python train.py --hidden_size=160 --rope_fraction=0.5 --batch_tokens=[16384, 32768]
Each number is 500 + 50 x the weight over the matrix's rms, rounded and kept within 0 to 999. Layers, rows and columns count from 0. Numbers have three digits each.

# up: layer 5 MLP up, 640x160, rms 0.0501, rows 343-424, columns 80-159
# down: layer 5 MLP down (transposed), 640x160, rms 0.0339, rows 343-423, columns 80-159
up343:561533467482504470494453576553468428441427461562452414427474533521500465589474471484515483453416489503455510450555435471383407426461488429481454493500538517448526468560488469475469403506429501529444459537509435541457520435604475504457540477
down343:499510496487585430579458440536603471480440345545547523525508435466494468520520485510542466464505458464482509576463531576514555487464461602493552486643521488504401489530535426457459483441552417543523503508524569436553598497565564559473553482
up344:511524460575509540400540479545532470580514465503538453492488533475489489412491452477474520442434563468438436545506510466535445452511515563538501517618428502449516453523530525463493466438512563590451449520531518560524540516618479548544499477
down344:518409530456529580496559470446527433492426493543456477468469453608635508531437585539536595519507517556551522526572527440450541489487502545369528506473545552442520459447456492548498511439380564587487486549581570508552453598459474542539486504
up345:446564537522485485506590502452513367504538575570572476551509500453490590532596516562489517426497479468452591541442441475511557455490555536565405569569554476439461528442500446571560571471460589491457505534580436482448522455558475397502479485
down345:491592524540476458468561535460497535525415547602569516438557555521419467422495446479460479461513460474527429549476503523482524530460583566577478431601528495501508530489457474551437499511476550551489440577557588430511441434584509582495580472
up346:563608566433497616549468555457511417631498435461549582475548419433514427441526393539520439505486563443611579528447474510513400516546444559632484541499449591548569543439480487539570479539498445535479456491602453475441497505454376554430514484
down346:465453509500425455426536497487531421525522519587481498483512456467448435464523490561462514511526597534447580505455574483406434556490520614493617448566575535530512483418485516485566502361467398492451475440517465508547441426549553578508521514
up347:505433442451535515463532514412447528500495506554559460404510493513455474500493472525535542534595588547526460458492494431496395526475459501586491623484395547466432554485501520472579595472531442461472503495547439491450469506520468545536594574
down347:504532405449467439380477437502533455509442473605441560428596498537465532608520494549394522482512516502421439524487461469605515456514585582493486567516432430543554565422485500516431458521425478432505527502439469470509529576527556530536410497
up348:501500418465424401481504513504421558460530507541567467479521428435589588550532504477564484511600460504510535466458457451503549525513539435534544603508450398522508545519447517538441496508492464434530518408506525467606466507474536370443519496
down348:497523515510562467483436480454513469474511465512508499491537551493433491614487470525526410550388595580465385517610509522506483433478569535564538446594506508528490592479471534529497515547500577496423530504426446551484575482548456504544435538
up349:504469424552589430520473441556483408446470466499513431485621479465447619601508518517463501494538598475502536446460476557495548506538491558511571493403498367549592491561469487496515548560462462494487471412539540548503574524497510440527574454
down349:556504417540475542557540436496473564508498535402540476465527492566478498545542532540517569394497554473488539585562449444488427550461473529516453523433548447496498447517511545516437600517552501439523548554485513443526508538411472490535485480
up350:435457486448469361402492503482588541543523353544442562575497472546508459452514454629580441516444562452434464521496555432509359490533403524584419482500525583480463553490514542533467497561507479601515424450457576545466554482519512563493515442
down350:442500498420467608377599440528466458488472540579479393452501292546509576528608596606520568478513538504607527540432616523549512507516466585496530408478463490558494485406519549488552512580452475489519480573543591532487555553488476563482514452
up351:479540483507582504542470491473444520477492508513554578468493479467401541446487476463530461498549561473504471473548479489438436473541579382449442594496535550512472540464484519463490505537502552526488510457561459469440476394479452596446436532
down351:541424512536570506582533503554373488436498431436494471464432492575557595482419553463553457446565503444531545485471573486481471551495415441533397514437510595471518419485464560498447586558456573474533495503566474468496515496410576485465482459
up352:526479521444497562563525538365489445637498472473465530528569476482526611474546461534548570407488542516454525547482595502520466520448480558454548564443468501523517480550491563593512573493560534481442458527520445440427585476475468579454478472
down352:553552546453455502603514424531565525510614460601551411456540470522469515488587531515401476503519501522436365444440534376553455518555554538489520507471517628447520592462502470550398345509473415495591527442589439528509444565538499515471513246
up353:591494487488534525492532557529568566512429467476508517516462536493446499473532453497514498580510517462446554548516476510499434558476458493529489537503552554554499533456406548466523546526489494514435408439504544444475491544417569554445500506
down353:547487466470485457515437442439523495387490494502491447538397505538517570497551510561436592491493534485512522445517573465470525554496436521548485463459487450511487497504492517503435493553511535479503538484453444431474487556508501509520489490
up354:513565577572575514421468560508520438541513483468487555581478426502518507602503531516546323553556470531588476433482493413505522414534498491506501519526425518614455556503388490529548485473558612495421507414493511529555492515522541401471469419
down354:483498432496508488402564514404477423503428459408527574484543471434503490437569562453526466563516478445540516547485493464538441519484500505465570430522591485462544541535569548487383473548490453410533549490480471496533539522461525542545466569
up355:436581552522496560536492472530547493609497506495502510535546468455514466554422529518439470429490426456423492550557483519530523542399514478499427536511572492423438537474484527617530513526436586621428465574495523475546454503492432515627411358
down355:450599459522386525407559537467463444527457545490548512535511460559469442486495515537395512451508527521494539501551540475385496443456482535511546511562506522479551486522559604583459485605459497510459370503548505455509496496532462476569420561
up356:431492514435527514554523594500574501521478512434424470524489490506429543442583499578439541468585466443537473548480495491515507508442508502566483517491507475492515517441482501464448540532483502552558472440506458412511473585528530488480433515
down356:478506524506542447501518518514472512506613468546470523425421498490580480519456540467501503468448599604551526554523528435530430414524541408477477448454555537509475512488551455541510497529522523450503513446445532481481516445510484420415513537
up357:379487436498519515510464477510414482532470490525531493503494457587474531460444499551486508435524458552507468508478501584490518546457503530541533619528524468579451527589483475512554454419576529481442535470470536474576536561472370507514432422
down357:534469515412414563541541511500527526405463553462438565490481521476491472474554463534466539548447531451572444496565448540461513493444534428486501381475445527508543491571495523493516506529464406491461467445483449428481493618558498605523471453
up358:516494455441512481485496541482508470565451545447503492470478482407471433585515502532477578502522520505409512511534549591425424509505452501420478439433561465509472594536476506593518561519539526491434457551383482456449469479508496541410518451
down358:453414460456579502475506524448493553465592506489556492466476488487552387468479561506520490496422459475503470553517543535445509567535433490419565480447535510460544501442459556492504534489543561500473522413431507544584438467465511497592426526
up359:433552490517455409476471535434437504509501469602616463551485509416450444491507457525531446515489511488541474524500460489469490520559537438532547575463556493470547583486588481562444567467533433465585511511472538460589459571487508478503484461
down359:455456447479532484442544374517532560493524563477483426493519579478510497524508445508493458615501454444477501501552535469500529529429517493511494422454463552478511498476521587527514438602477505532503481564512480505479463491486602618486464530
up360:514545490615513438560458464442456512524512512578479416606596423425454413487472418494509522444511553482448409474391521512528500524527590593592497527477505417503480492544536468442540551500566514543528581435522546533563511518538512472473511480
down360:465493481509495560519523462407518538550531425446500510457695514591506491649589457549521449420511580495499568511554468486524502563436479441472467589432500437507469446420531554542448514561515540461455503442506547483519532516533534510500545524
up361:504536468507609419455506423469476466564466591499489518537462478456428371506442492536456443402611431457455507457473426416509496378395608532540557478558536492506445551462546472514589578523518601611383574518536450522548443539536445480489482441
down361:502489479524498506508518614470454472531498446378566581479418487544472439525496582463480470480558474430552591526507416505522560540485527496483567532527500502547548516512616600513483539561600385499434516495444479431533503449590455511593518594
up362:575444567525525619482467558530570491514514470517468536533497495449552538546497624521541524455505454463506580456495491462503450480454531450518526415465433445481508529507470569455540453447522534485588592457446491481490492479448471403531542539
down362:565460523456519414485511523482482496535573479539494524554447547508610430524471513500505499482538475482421528490559552504505506485500528496502568449495412503433454443478449420442560392501468546482483496497546544496448542518489507503512607425
up363:536456478518585559379522504576561494521514418474520521535494570522516504578412458478530463535476569631496460471483500644407442502498626522510523478490472470529521471423522474493570500381536519532578471559536516439465472557459447572484514450
down363:487606573471481499497405499602519592505563519512438502562377536555469509468477457488547536493492496490499404468552430569513510520426487578582444496477472460512423573583504534502518539549547412479402498388510497504490488490600541497563519558
up364:422474472597497540451406529537491419602416548482482579498643446457381536479506458468471586540378464601524471557513512613525487530483551482430638476491595476450387485537422573594548454462477476599466548500435547594403626511504512510486448476
down364:478407508517545529457557501591491454623542409444395461451506531422452531541476532464549475562461500428607512428573430449509530570420543516456432481516534535472387432419524560444521482565514475547500515391547495514447555586366492510586409583
up365:492500495428487663473524533519554452509446535457429483439555473545507476540628484550499455421516563506525465528481436488526550467461515481565584531433501469538582446362494460584469574427589500489484501438504495515582428508509454575413561482
down365:470530521506570483434487379516487370463476604616519433551449439435486562476408523523536466438422472623503575499497473446476508439546464520570492473551460536534556482496538455534573504420468582525505530592497623388530458401432498520511595404
up366:455451518422501490515459457581423517442490376536544535401493490454504540432477492481519500565546409481535437444423541521435519437586525472574606524528505569570450477506409504469470488470414460553518502403458435505453479591582435503508533481
down366:506467524502592417563466570522433519472582387455507572458518555468535487482454512469485438564548448538615468558556504481558498528561534499513509442501434469564477409463448534547472570382508510445530498530397534491538531496485509568489603433
up367:477495444566572545452450514569473399467493483567437477578486507437443540609505443548526425566512417505520470572532464425460451488485579586537528548545541446500479454556511449480460432511450504550509494489482508548514522437489498456488467437
down367:584492496415470566460456590470405531506612485489365531494475509474488524475479447522497542538581542510497551547542573544463423528517476465517480524452427480450516611464505574517485495509538507543542591507486521401478510466453546523434444532
up368:557522478572521636479574465488555500545559504509393529463503427522511468496499590466442493529550455443470600401464558526449515426442502537526457487500460464507491459461521491404511597544499562506471431435525443433480452557504520502509482461
down368:595446429440457509496509512450480592452580489441499459498436570504553515489535458544555528453569647490484567488419581509504500496513493512435480574346481545466439539478492439453524488478475589557526498529566474492468556492501482542514572494
up369:471582517448516480562558482493473519460486442520470613473504576498514487474565528517556418438468475574516456501610473557462512432540478495449466521510536571586527530557397417520442520391523591525435506488467434526493544526549464600539552334
down369:504505483443508464554491532449550489474556393536596511511536568499472483380454504515483562504445477428506517531387462557506535502615557463542583489548471458509538524521498527453509438526459519508523538463453549564589530509544531598479493408
up370:542444537553495520534467573553482451574444440503516503544495571457527407455478577516408487467498577434532575485577585574497530488457481511463471566402493510556449487459439422462586437498456559454545505530533538511463561474463457516433544527
down370:522506479461465479564529507545570471466550417538489403519433540532457592538616550507506482414487442538537433503520516476526526546513491491555512420605539494572498523431510541486519519453570486572397516495502526491513443421517505443477480462
up371:458466437538511475555518545411496500543411499506541546434531426529495473528594390480505519460532464462418516533515413573586423536366574500532550413536483449506442537479479529546604539497509562501379547507489525529463479422426499609540448546
down371:398434433507513400508448502481479416531519506452527464506605587466516530503496402545410483459467507432481520562467435555538506540457535357573432414625405517617542526445604536503507511510462447448561478519444544538615533500555488438553480574
up372:446592471553475426557551531462482545528575529482537475528543503434496522441453526576500514433561594479522520396451529511477544497479452453558494555506437497549456558478524557493503587461615442491517527396443532415551474480496447509416431537
down372:469483470487534430510505458442506527435531475532477400492559544461521537488480491508508490431432512497488487484536409527523578487453563477571431493566620476515523550508437507490547531439542469496420400410536513576521598533621503510479452502
up373:538595541547468528517547516525500501587582552538491473513474456449482528580457466492508493531520567481522506558473439474542436457447491452436438545419489467531471445497464444521526515479558525510533504495396447404546548468547437563438488511
down373:516542458491462462513415373484530485481570482497537417483435408504465580570491427507499441488475439532551534495570483590503567508573440506512517515565460522575496403540496467481474598542496510447527536569532478468621459498524543484518479498
up374:582553423573587592467469484579484345476581576566461444570518430480550455619493507541594360546535509448476427536434437617475478530532553435444450423520509546528565498577488434590434478501594546537516461338547502567522443553517479497412463445
down374:507521529430461570553614467566470417552499539426539546408531443441535539531488543554628517532314549445495471501546510510488520486561560545427597413437463525425422457490456549583470550469473489555543490567466494432449628548485522491521557485
up375:446416482465481490504502478527470401416598430563514533444488458438524373437415546480449526480575493507341569573490544561453456539476524462526504535542391538516496491482440500505542499521522512580399514544538493489523479509489540432550541449
down375:412548562529484589507559584516579497483465584394484536459501461474487518421597519477401492526526527546525553542506508431542419587463466567474456426452451503508556495529507460513476576451516477399529502477433471557394571498540460505452459490
up376:470441544465465539479530505538476474506548508522513494480562490479502482470527517365454545525389562563591620488623607468484450467502451439489547455560548494596521583456494489476527532516543515442567508505434518461405562526455557456465486584
down376:470489492538459482487481485549511397526459548586518561564582449434548471442579568510573453533436452510588510434566566592419501494499553431485573466564499493455514528502453486557482494466470470408459559531491435479443526542473574468493426552
up377:510557481488559487440442492467430475586547498513438578461504495569430426532466497476422480383454452561443583492491591539427475506487464482450494423644485526537405488492457483523557465511504501481502485447395517462530528510605417545564462513
down377:467484598474499548370501352624457563492526462473433510456466441526591459511455504563561428464496533506444480469546561584511495505505452433521432509450447453477520481575599513508558419496538531431563494513388476398505618558523487551552546525
up378:511519527474526571485501520562551412601534480507491515413519542482501514574606471409435434442438580457519552513582536593496503537443463407428456496553567500497471507496390473597588482514554519504589528430452471392520505510502463516486505488
down378:562494522489475521473486587531418441534553510523512484484496435449446469464534514492540391468449462489525581457540540486574551456543472466454468518515495541545525478518460412489427548445552443542550524602446514492559408544544486459551522519
up379:531428494467638503567499556520487559473530581486475438517507539451455454450434467512469509443487477513452538471470485416447466480510516575512496505573466541471432543416452442470560470500548496542417487457561532533491542464501449420532525549
down379:381476505546482532505500457439432470564436520560484537471576452471529506522571490504575484574503448505509443475522428537430511509518454515528522441455467457463548451574486577559475513569584431555429488515447444528594446526472596499445561490
up380:533581551435462530523497519457521524538404527495482454582593540570526523565446528433483473521450448547544475498493389499449618501450516566509512438505527571492509535514421492464432412441534463543432539528497536508477415576490422527426463424
down380:462450526565463475509423533431495521413550503575572577455458461508463436539500485474483412423505478555370523496539473555526536476458550454556583540493528334521541498562467481481388549444517475507509517461514527503509431472534558591487507483
up381:547603415488507404482424499556501535459495523577573414554486487503488412596481518511475417599561430486484484516514487519388530442535597493613440493500530440482594550555518478514561446527593516474628459463541483479516538527456550524500420514
down381:533448493409512480477569479449468479457515544453475435468496588421560487484497557561434425496504467513495558395465529553564565520545566548567365445393492537502559420488460537468585507437374439537557466494448527546464529554483551593589464530
up382:428555505589459534432544590627494522560534510495542525574579447535536457563535541424588431474455514526518536520591477582475508477520412452495470534589454564545382576519515422499505418519561448476425512478523482478507569450461503444550484465
down382:559589584502472472462456527534511481505536485549441437510581568479514501435575466509526473439497563536487537496461465408514421541517478431510544518583481521470565446479514473578518527568607446379453490499502459510456514502534571558540543442
up383:421580479611521566517596494580475509537523560466542452508529496530462595593434572545503426519404499548481557454591565526518535419453527476459509489529479443510449546467500466439547480494482458476488450545467395437427467446467474572525468569
down383:466462503527468615500399453554502403566508611536582487404538524464416517544559533410558508454440446483510478482574481499479601371511434366500464496441524497574521488533523424542451511493462577428542575547516498468492520492451557381457469557
up384:488604497562551474503444449599523425516556463550548444482484491472504537480494406499568464435464573499432549495462518534423406412520497505499527409553558436526505534502479549469496478537441515554495448552471486492560546492558498494507477456
down384:613567420492474527463474483501421383467482557522538409536501470531519518431465525495489470458491537500494465434544477601464547545521542584536463515461540446520507546391477514515521477481510459485499523426509542509476573488485578481588543472
up385:525573479513510534426539457498474518463487522528586436434500434483448509578477536437420490583463473591482469529502427565564461513448583564532450517578513524622461481529453466482521413538569521488497524558559510504517483453474532528392476511
down385:562465555523565575411485588458523483478526583471504487444346466513418453494442495481477483487560525472467504455522529485560552473503419483371541435476433490453420394482487523511520541503499458461493566537516526496477587578487430484467608474
up386:475428487458577619441496480490495421590532408515535538528493478423445478460541461496517516468495550460502479553427509456470405538500445577540491566570444529515441448449441457461556446521504499562537477504528515482407566505579459522585455441
down386:541554522404519472485455523485520492477505551476413524440538453572402519453639449540472482507520502504480525517520481601503405558557521509505518461511367505599548592498527527639490508545524519493515492488544580498579452376461504476517560512
up387:488552419399461493538436556461549485404446518462404570592518452563504491520508418496575587516474493486378483544447574461477367470509533467521509500471469537434515470503541548454537459561513461460461563593474420478388526503474438586446567451
down387:468529458438519470499507566526557508482483583548592506492522434499490502487539514499501527586529501466476479481464497521462528470523431532470519549614563445492415615510480504497588521384477471492520530481442403525542539452488428411442457523
up388:502584448385511541457478427595452503478582490483492511428539429500468425467520484579441451470523530506435485528473440467451465458535581456515616487511428521557421550525487545424494412499435484507499532436490578537475428478514470567479509562
down388:490584506503451551465489570437441440397465509558473484535462494473498453557549485519486587478483423464525480530484521501419467473496495457607456452495540579558561532498435540475495483448526503527548481447468550454477476492548545521494623579
up389:543434608601578499543554512579415539535517403490453505588527542452539444519466566403477512406507454474489454545512457400472450449511415456563473595635523503539432461519544544538589574523459492551488485516430533576564467444554423493531525523
down389:535457518422467634506545468452523512510462544423498437527485478537560461557553518522515528501450536526553491489483488561510427472596499469471518467541447491509545480489496476542524507548517590450571510482489437496536559565460434591586454420
up390:419598478415535494457442421486475536550447487495533457479537548528430521468503489580497400475507512498499583508580574515461483444519576469456507433537585555465519547508479534490511457492465532524447417508507383482435575499525433600456447561
down390:460501444534487530501492485556525447569588399507544510401437467510458535407494537507495382455540560446434492457517540583543461443546394499454524555515568441543558397466426486521442496435495475547568496523451481497532507558459550516537526457
up391:499502545578541558467562553449502452575467484431420583462578546486529437503430563517547474520478496531420543491500482481563387456478482450394635509440523555442528679613461490577534494568480513558537524556495555479532545477541459527505475558
down391:494471546510543512540597426489531517533423544511558403522515512475518511485585408527535517493508382421503508552492474378519547523514513551456505490523486505451588463500572582465510435422464571522505470481552462457593520538427481466377449504
up392:384549472602559497455519415431501490572476438463466494479484493496453544564473548422483463404480558551575402549512512484473503522465510474464556554537580480478536464436527410544487537501484428507501512447462572486492493476421496520521494520
down392:523518433520480501592451467411509572479486618544480546516408610443485518532519470547518552512474406441588428502471560469484455549517470411516503528485531529528522347484529501503503457554484461439497492508510510502516517533435529458585427451
up393:474474494566481458529536471479522502515497563540541501553464592398520499531482442423444482514426542489478501428544511440535519482496579505517485429533450448566451458497546528462598507517584521502487477512508597422437544502545538499500534488
down393:513511535473507481544563485497515565469472558486474459476467500568532441480498424584552532453461504498450549522496506535579505547502476545533496453440536545563486454495510419451498515521474432495458527508538583505488535487537473483510492483
up394:414500512451455561513514525497506490586430472458534584441554443521480565489600491518511475503495525491474529402609477481547451507495537484475580501510455543474457551549546564460453565475559438536550474458448474445500455548475529557476485473
down394:513513511472483497518534447470527469495463441453481577464511531534534513497560505540497542520545480343577455573494416480523479524424509503583473563487542388477440535506530494567412477549484440523472504467482443530511537566461516469521431522
up395:385449576446485613504578423491584528516463481448493563474481525626455533554471488435495505536546531539512485522578455487527438444485548401457441433502549484563612470504534560521530547456612504535567455456493527442396542550396481567497493439
down395:575563512489525503551492556585438531515627519527363583484419456520486502447486462402611489484533576510493508441494557521431392528446488524486444504508379512453493467488457429575497501519577433435465496506593439484518482552480455481561421463
up396:474474509477476503507515475458501558576526546455454520442535511523474515570616408464497418521453452462501512498522534499480552418477582479522544560542486485574464420478397614466506523405442529425498459539480466458594484510562508423430529581
down396:530446482598463473537504433494521437498580521597585469514521439485487575502495437428505510436427459449516520493548432607495568438475461528498413525571552503492472421522521518479494500395503563467469487503507560524436535548548497504571539576
up397:554484518555502446426569474549508443536504423540473472484479405466506462448414457462445456475461437557515474585549500512409483460503395389510503538527505584469469483541479492455466536508544544640535483628512514570513587499472462507450441548
down397:494527577445542470523439473508507431559493501558514451527534405493368491565497506535512573472394494556461523488494505541528403439535471582448494474490562562506476511532550545481498522609429508465469565499467461518462536541508453429444568446
up398:438510516582537581450497466526446553442448359475482517482544543416469484486594526459409501411497410560349556493543539567510416556527477570535535545543477460483489476475478509506532502428499586533428468478456407551465442397454362568589454456
down398:450494535522510544448507535437476473461441544462521505568551524400523558573548575526463441472499551403679496453520527453511475463597626439577515449490546485452500509456583501524513499427438473558588386488516461416526548490412411510452437450
up399:475488444495513568458531646513496493618525534564525443496542492516468494472542455440478481536473492444530505489543592628504407509480488487494458569529497525524515469503552492463571444499496541570496467493571416349417587502429437505441442468
down399:555522492518446554562547418623515565477587434524481440466472492447546534444510430503431582446544516529501628502534589478469505495441558603488499510523458525562458520550516486534403507466519498511537493440513448452534424485588527537471599472
up400:438612546529523550512492434482528422516557498541550489474506547439496464604448526499517498409465455498581522519556622547404520460468541446482477522435523525520491448460522561496489564503553530487570445483479426443536481516508546555480548462
down400:574497406391517555464496469505466490477394479601527520604565501503495457426413553502470508499414457601495590465383512521455595452555490497506616470430510503597570510495457509443575520517469424516500483503568526530508513588519574405442435468
up401:435585473522492613478441579503517400567425613534520496519513493474459517478542434463463421457523570484523469497597484494418419500547620507526428408557532472497466539527459489418424450542437527474489536483552535427486493533515553479504485486
down401:531532532425454480521492582468489523415530485523467467472493554548446512405522554511528566393476457540504576537444514522563450576516594502536560520469593454474530467389428438482492442481444604531578517500481564481542479425483552496460502485
up402:479498424508556458456462542499580494471419498548467437539547573528458482523594366454445415525514580538464492478496425496498506566491546547421474454433483551542511514448542560463502540483540531479413446561444460530386573573468383557522435479
down402:469445509436481375522504587467482462491465458572602550432610467430382533483567553522494497538481480480495585478465498477531524576551551516451492436591474474539457543503474433611524547527540411501459553430484537583533591485544392527486464484
up403:480540360449474555513513432398452524459419557524520537575476473521575448543613425590536503449554449557439494468527523431423531457544567579505509475464489440503476441427472518565605452559562504485380451460592469526487496456404545506444543495
down403:424522648504476538470431481527573410569424515589541485522513443512460546506579432506505450525554540557517547532472480535482568435409470510470480455579533515479467537496442582417508574453523453486525593475524587596438543451558525456446535541
up404:495482440512426481524487457533469532590538563567506467479504551489528411437563434530505522450494475546512517469453489555495452443532456510456523584589438546502388470503459524507545500462582481550467396534518541531502527479590506506452455489
down404:469502557560462502500495404602559479536549487473526434419586458574605530560557537585491452492396441561374462584497464445459502519420507502481482345533494602487531464503521587517496520510549550433457502503463496528577427474548465461523485479
up405:569410460476510467475479562480456511463385507499441521432637581569447446462502485542486543519530561494394477459418561587415465566482489441566430573510469408617518522502499548482552478493495590522466486486574438552513493466540527490584618535
down405:566557454493501452544547405461566484494485377482418440482556498438455564557519475513465552497546502365463538606469539476452450561515457375525462445484442401590595593399551561460438436535460506524460550535547593440652480485554624478475386475
up406:524478519561549505539460473515442544515488537498441454485576490531540472420503425441552470460508611581430471500450494556480442478545441407486492540526482486533346501449531504531552515423534539588538495513481444522463477472499503569493475439
down406:436527468476385559513480488483476512500492551489451485465520361550430446556560398565458424470554508473514535489447534566465462457500520528433494504456493547488517615489461569491531545539560480474522464532439589496606527598497559531476529485
up407:422524457435492448486626440463508573532473578532491496502499605483517559573537506416529501565438501564415543453547552452506537524528509604504508431596449435562530549453506611554508549564551433497523486454501558475431491544528566536369508434
down407:476559493478489482497496493507527485536516477550540505447445519512500477407581408581541504467503489454468536522505486568545557522487548565575525544488568434540467498503450456437586511420518476490468527613474474564450455449526487418537416548
up408:578498503478475394498499470524487482552527484518425456462532449552517458512484596402501523536525448472415441485540536633556476456442420429551490436568620493540437447511425420521522541419519589618511515545516500533504457488462594510496554525
down408:436551468531413499476501476389507487496446497436492517486443374590533592473397484580499542549483553434470510471498529478478565488558478562480574517487500429485523440420452384439526599462427470468600474494551447476414484481574525562414514495
up409:514544456485472404511403419553503502497433445438627469581512460517525555509486553455499487598530521521520447496451504485497480451517500468606543428492548575553589433461517662478542519517517527478529531433514435501459551473433513474534469443
down409:584445347581486463519530531457462521431586455518484445662503619515434502554520562530456444520534448572507490510490497488462488473438448422658520539504506472531548497508648457444469555523562468413398503488500487476524485463471430560556505420
up410:529623555410540559562618388494506574566508401427477454486589611474433550532476534552515439423505478494518358528488515526489460465432494523534452477497479469473499566504460532430537580497580496467505496498561494416467393500466423503509463500
down410:552466466488432428542501553484496502444482629437453484473438468507514515508562512483594427495475521395532534479598519506490557428633433531518488458548483414535536524535464564478496568431449471508463546637460458480550564517578583486622415560
up411:488471618464487630552523405540538555433505533567461474510536485542439453450535477456508577459548548541480563559537462423420465416539450460479501429473436514467526474514489516454512549382474385500547552473526514530449528572387467563408500495
down411:540458403561482476449502405537444431505586481488427461492376518485518496472546444529495491464529437501429433386377526468617527498471481527455464440523477609521589471569511511531482543476473497467476505515468529568601553599523545438543490479
up412:587596440540511534431467503471508508511479463546477523513496490480554469569595443534547438519508497409468523528463523493533512437461547595525500437412479539473609553484462466567563515541515536461468489513520561606493466568489341426460479508
down412:524491536473417451435533453373472443550483549528546524525468448564500455468464406652428434600456506508501435485510540534545449424460567488534483491569422559551546527504519586469535557455427444501560477447495535443520499578515438527503477405
up413:410515462624434497448569396445457491450484474454551448419500494457432493447580489505533455466508452478461531554516463561534582469479531525569514462515508634490524493503523594558462473537539587540553530421479462490454433509514540454506437440
down413:506485455534470480411553457443538510478527502483510492537531581515434489492477545440484517469486472454472517446477448493442602557378525517501503421531448480622487533509527493584496425440411544483587536388444538551366502400535580607520492563
up414:504453454517556403475501424504465497515516480490590529548506487523484559494500432533567503427551442528438470402471463511501516461524573506605557520461499545463435430517394484524475518487600606531479542490458496560514457555490517478561542391
down414:525518575463628525585521568535456442523488429519558485475470438570560529490512521427514464475397514439522518465461496556537461549457512433428446574452508575465522577538394441560523523566492618543466503480549505578408558572485514505595543547
up415:466459483533527555501576547460430492531547430532533497524527533447448550461524455452480469446520578487468561566509567504565472422507495418514464485533495553454542565519488489476442587444414528570450494492455485588439542497447505504480427449
down415:545576414565449529506531455511494588527463520607505573491469432465414416486567473595432507480548612508525488435501475535491570441486430452535547496482468497572576520466512506510435510508444422532497514417509566531567555520469567449499436439
up416:521445480519552512466527410442493439424531492621549606565502534421391551439516456562508484632483452581390504473499494559591499517544489487434558467453576562520520523436439452555495528468531512539482510509556435468372478453490525561555409348
down416:483461494485508434544475473551387476455495423469511486549563491529532549441481498482546405475512471539416482493557541512442522509545576529467454502486490556501485419454386487436457491501442613527462562448595517492537456502470566519533506470
up417:556552538499534444536507565489495462525498507588529495503531438535522549404554522443558548424569489547506497473430489575442444555437464436559546548414515510556445570438484597490552560376458487508485485486534484484489596473429567536433513499
down417:583502480520483429566506599460494423522488462608526477496508409485533465429489458516528450422473415446555473560484457458563447497404409568545508413588543577427494541389456452492583515548523559490440510506515556592480465418565586517447513539
up418:474436431537455443484555519395475520514554546500493578521498522482436483475554483554541411495489489461491568374455477483491514483438553500520509509499499553591479486431395430515576528580533512534457469519453473428520462435550547431564555465
down418:451442563480563591530506533461568433465440529413478467583541560440539477499475523536488468501558394451546623598427463425529541502566486489530466446516511542541560484433512470489385573494546497444522543525485506367505506534481509514519398528
up419:501511395421518510467594495467573476579483532614503460434506417489479496466566434496465469474512552576501577465572508622413509415510454546468483463484465525457420512517420411446459420492442572551433487539574459561494478552579560533519488494
down419:511569509398551501502436445477499509569442479520564542510532460472450501526444545561404587593481543493521416521479366558487453569516560560492423431487436549501440603571482494516482493550458427449477460540491510542548594539437603547569480567
up420:416481462500528572467385507460523443476490432542461433504475496444490438540523519524532574504448508596439513415467542530490480460572481444412541551428524450419531537492424512469530407482542531454596503417544516531450412445450430418486515421
down420:472402488366550490446579411454505461464425515511552406465578435512488541452489472554450425583498557506433557525537516525509459517510475460450470549504525514563533591451480499488518388486505555553598453466496469537471535596523419609481413373
up421:479525478473504496420462503571453499469550488567421574475517510528488560581463549461539516543520554517580505497601489491476427540486514510474459523545507467474491540490525444469511516545598434488485463523523435458558517496433528556514519369
down421:532447448547542549409436491409389507567502438464471538458484456416571546555536534569553501471589511594496535494462485518500508505591440455548485440527434493525479525407443499564537519460462557359426564508592544502577456446430494511478497570
up422:429452429489548516510487441491581533494552587491437536442490456523398486549484528460486543555561525591450476531552546419470496499505508480447533522510494476545496543449535579548605526531555500577466466497435436495458514510474454493448560494
down422:471492504542531525531391492465517624469462441466384536510411509476506539502471536571558472503595511404493485502445423412597485528544446451563463497393518561582516494557471513536541541503570491471494489485495438442443417490515478484428512582
up423:418488539581458553473544495564416555516429507488483613452532493519500469519480471626481536462482529498561396515526518424408367467469521431502542473652460537491474515508416615522587597543519559458521456562449491521442467528551474535516534519
down423:472477447458418431422538502504432466470492564515473511436575492542604524534537481617497500436544437584533479536518460552444468558510560433522507521511516575572571521447417596514481493531462524394543495362445380501498496588540501422498392563
up424:507423524389485505435510497421537546549374542506393513467461501521417453582479491412468429535458502461546506475499570342505548469476466410494489467533504403546506616566421615497494478554503497500492525470485548497429506603603522439521516457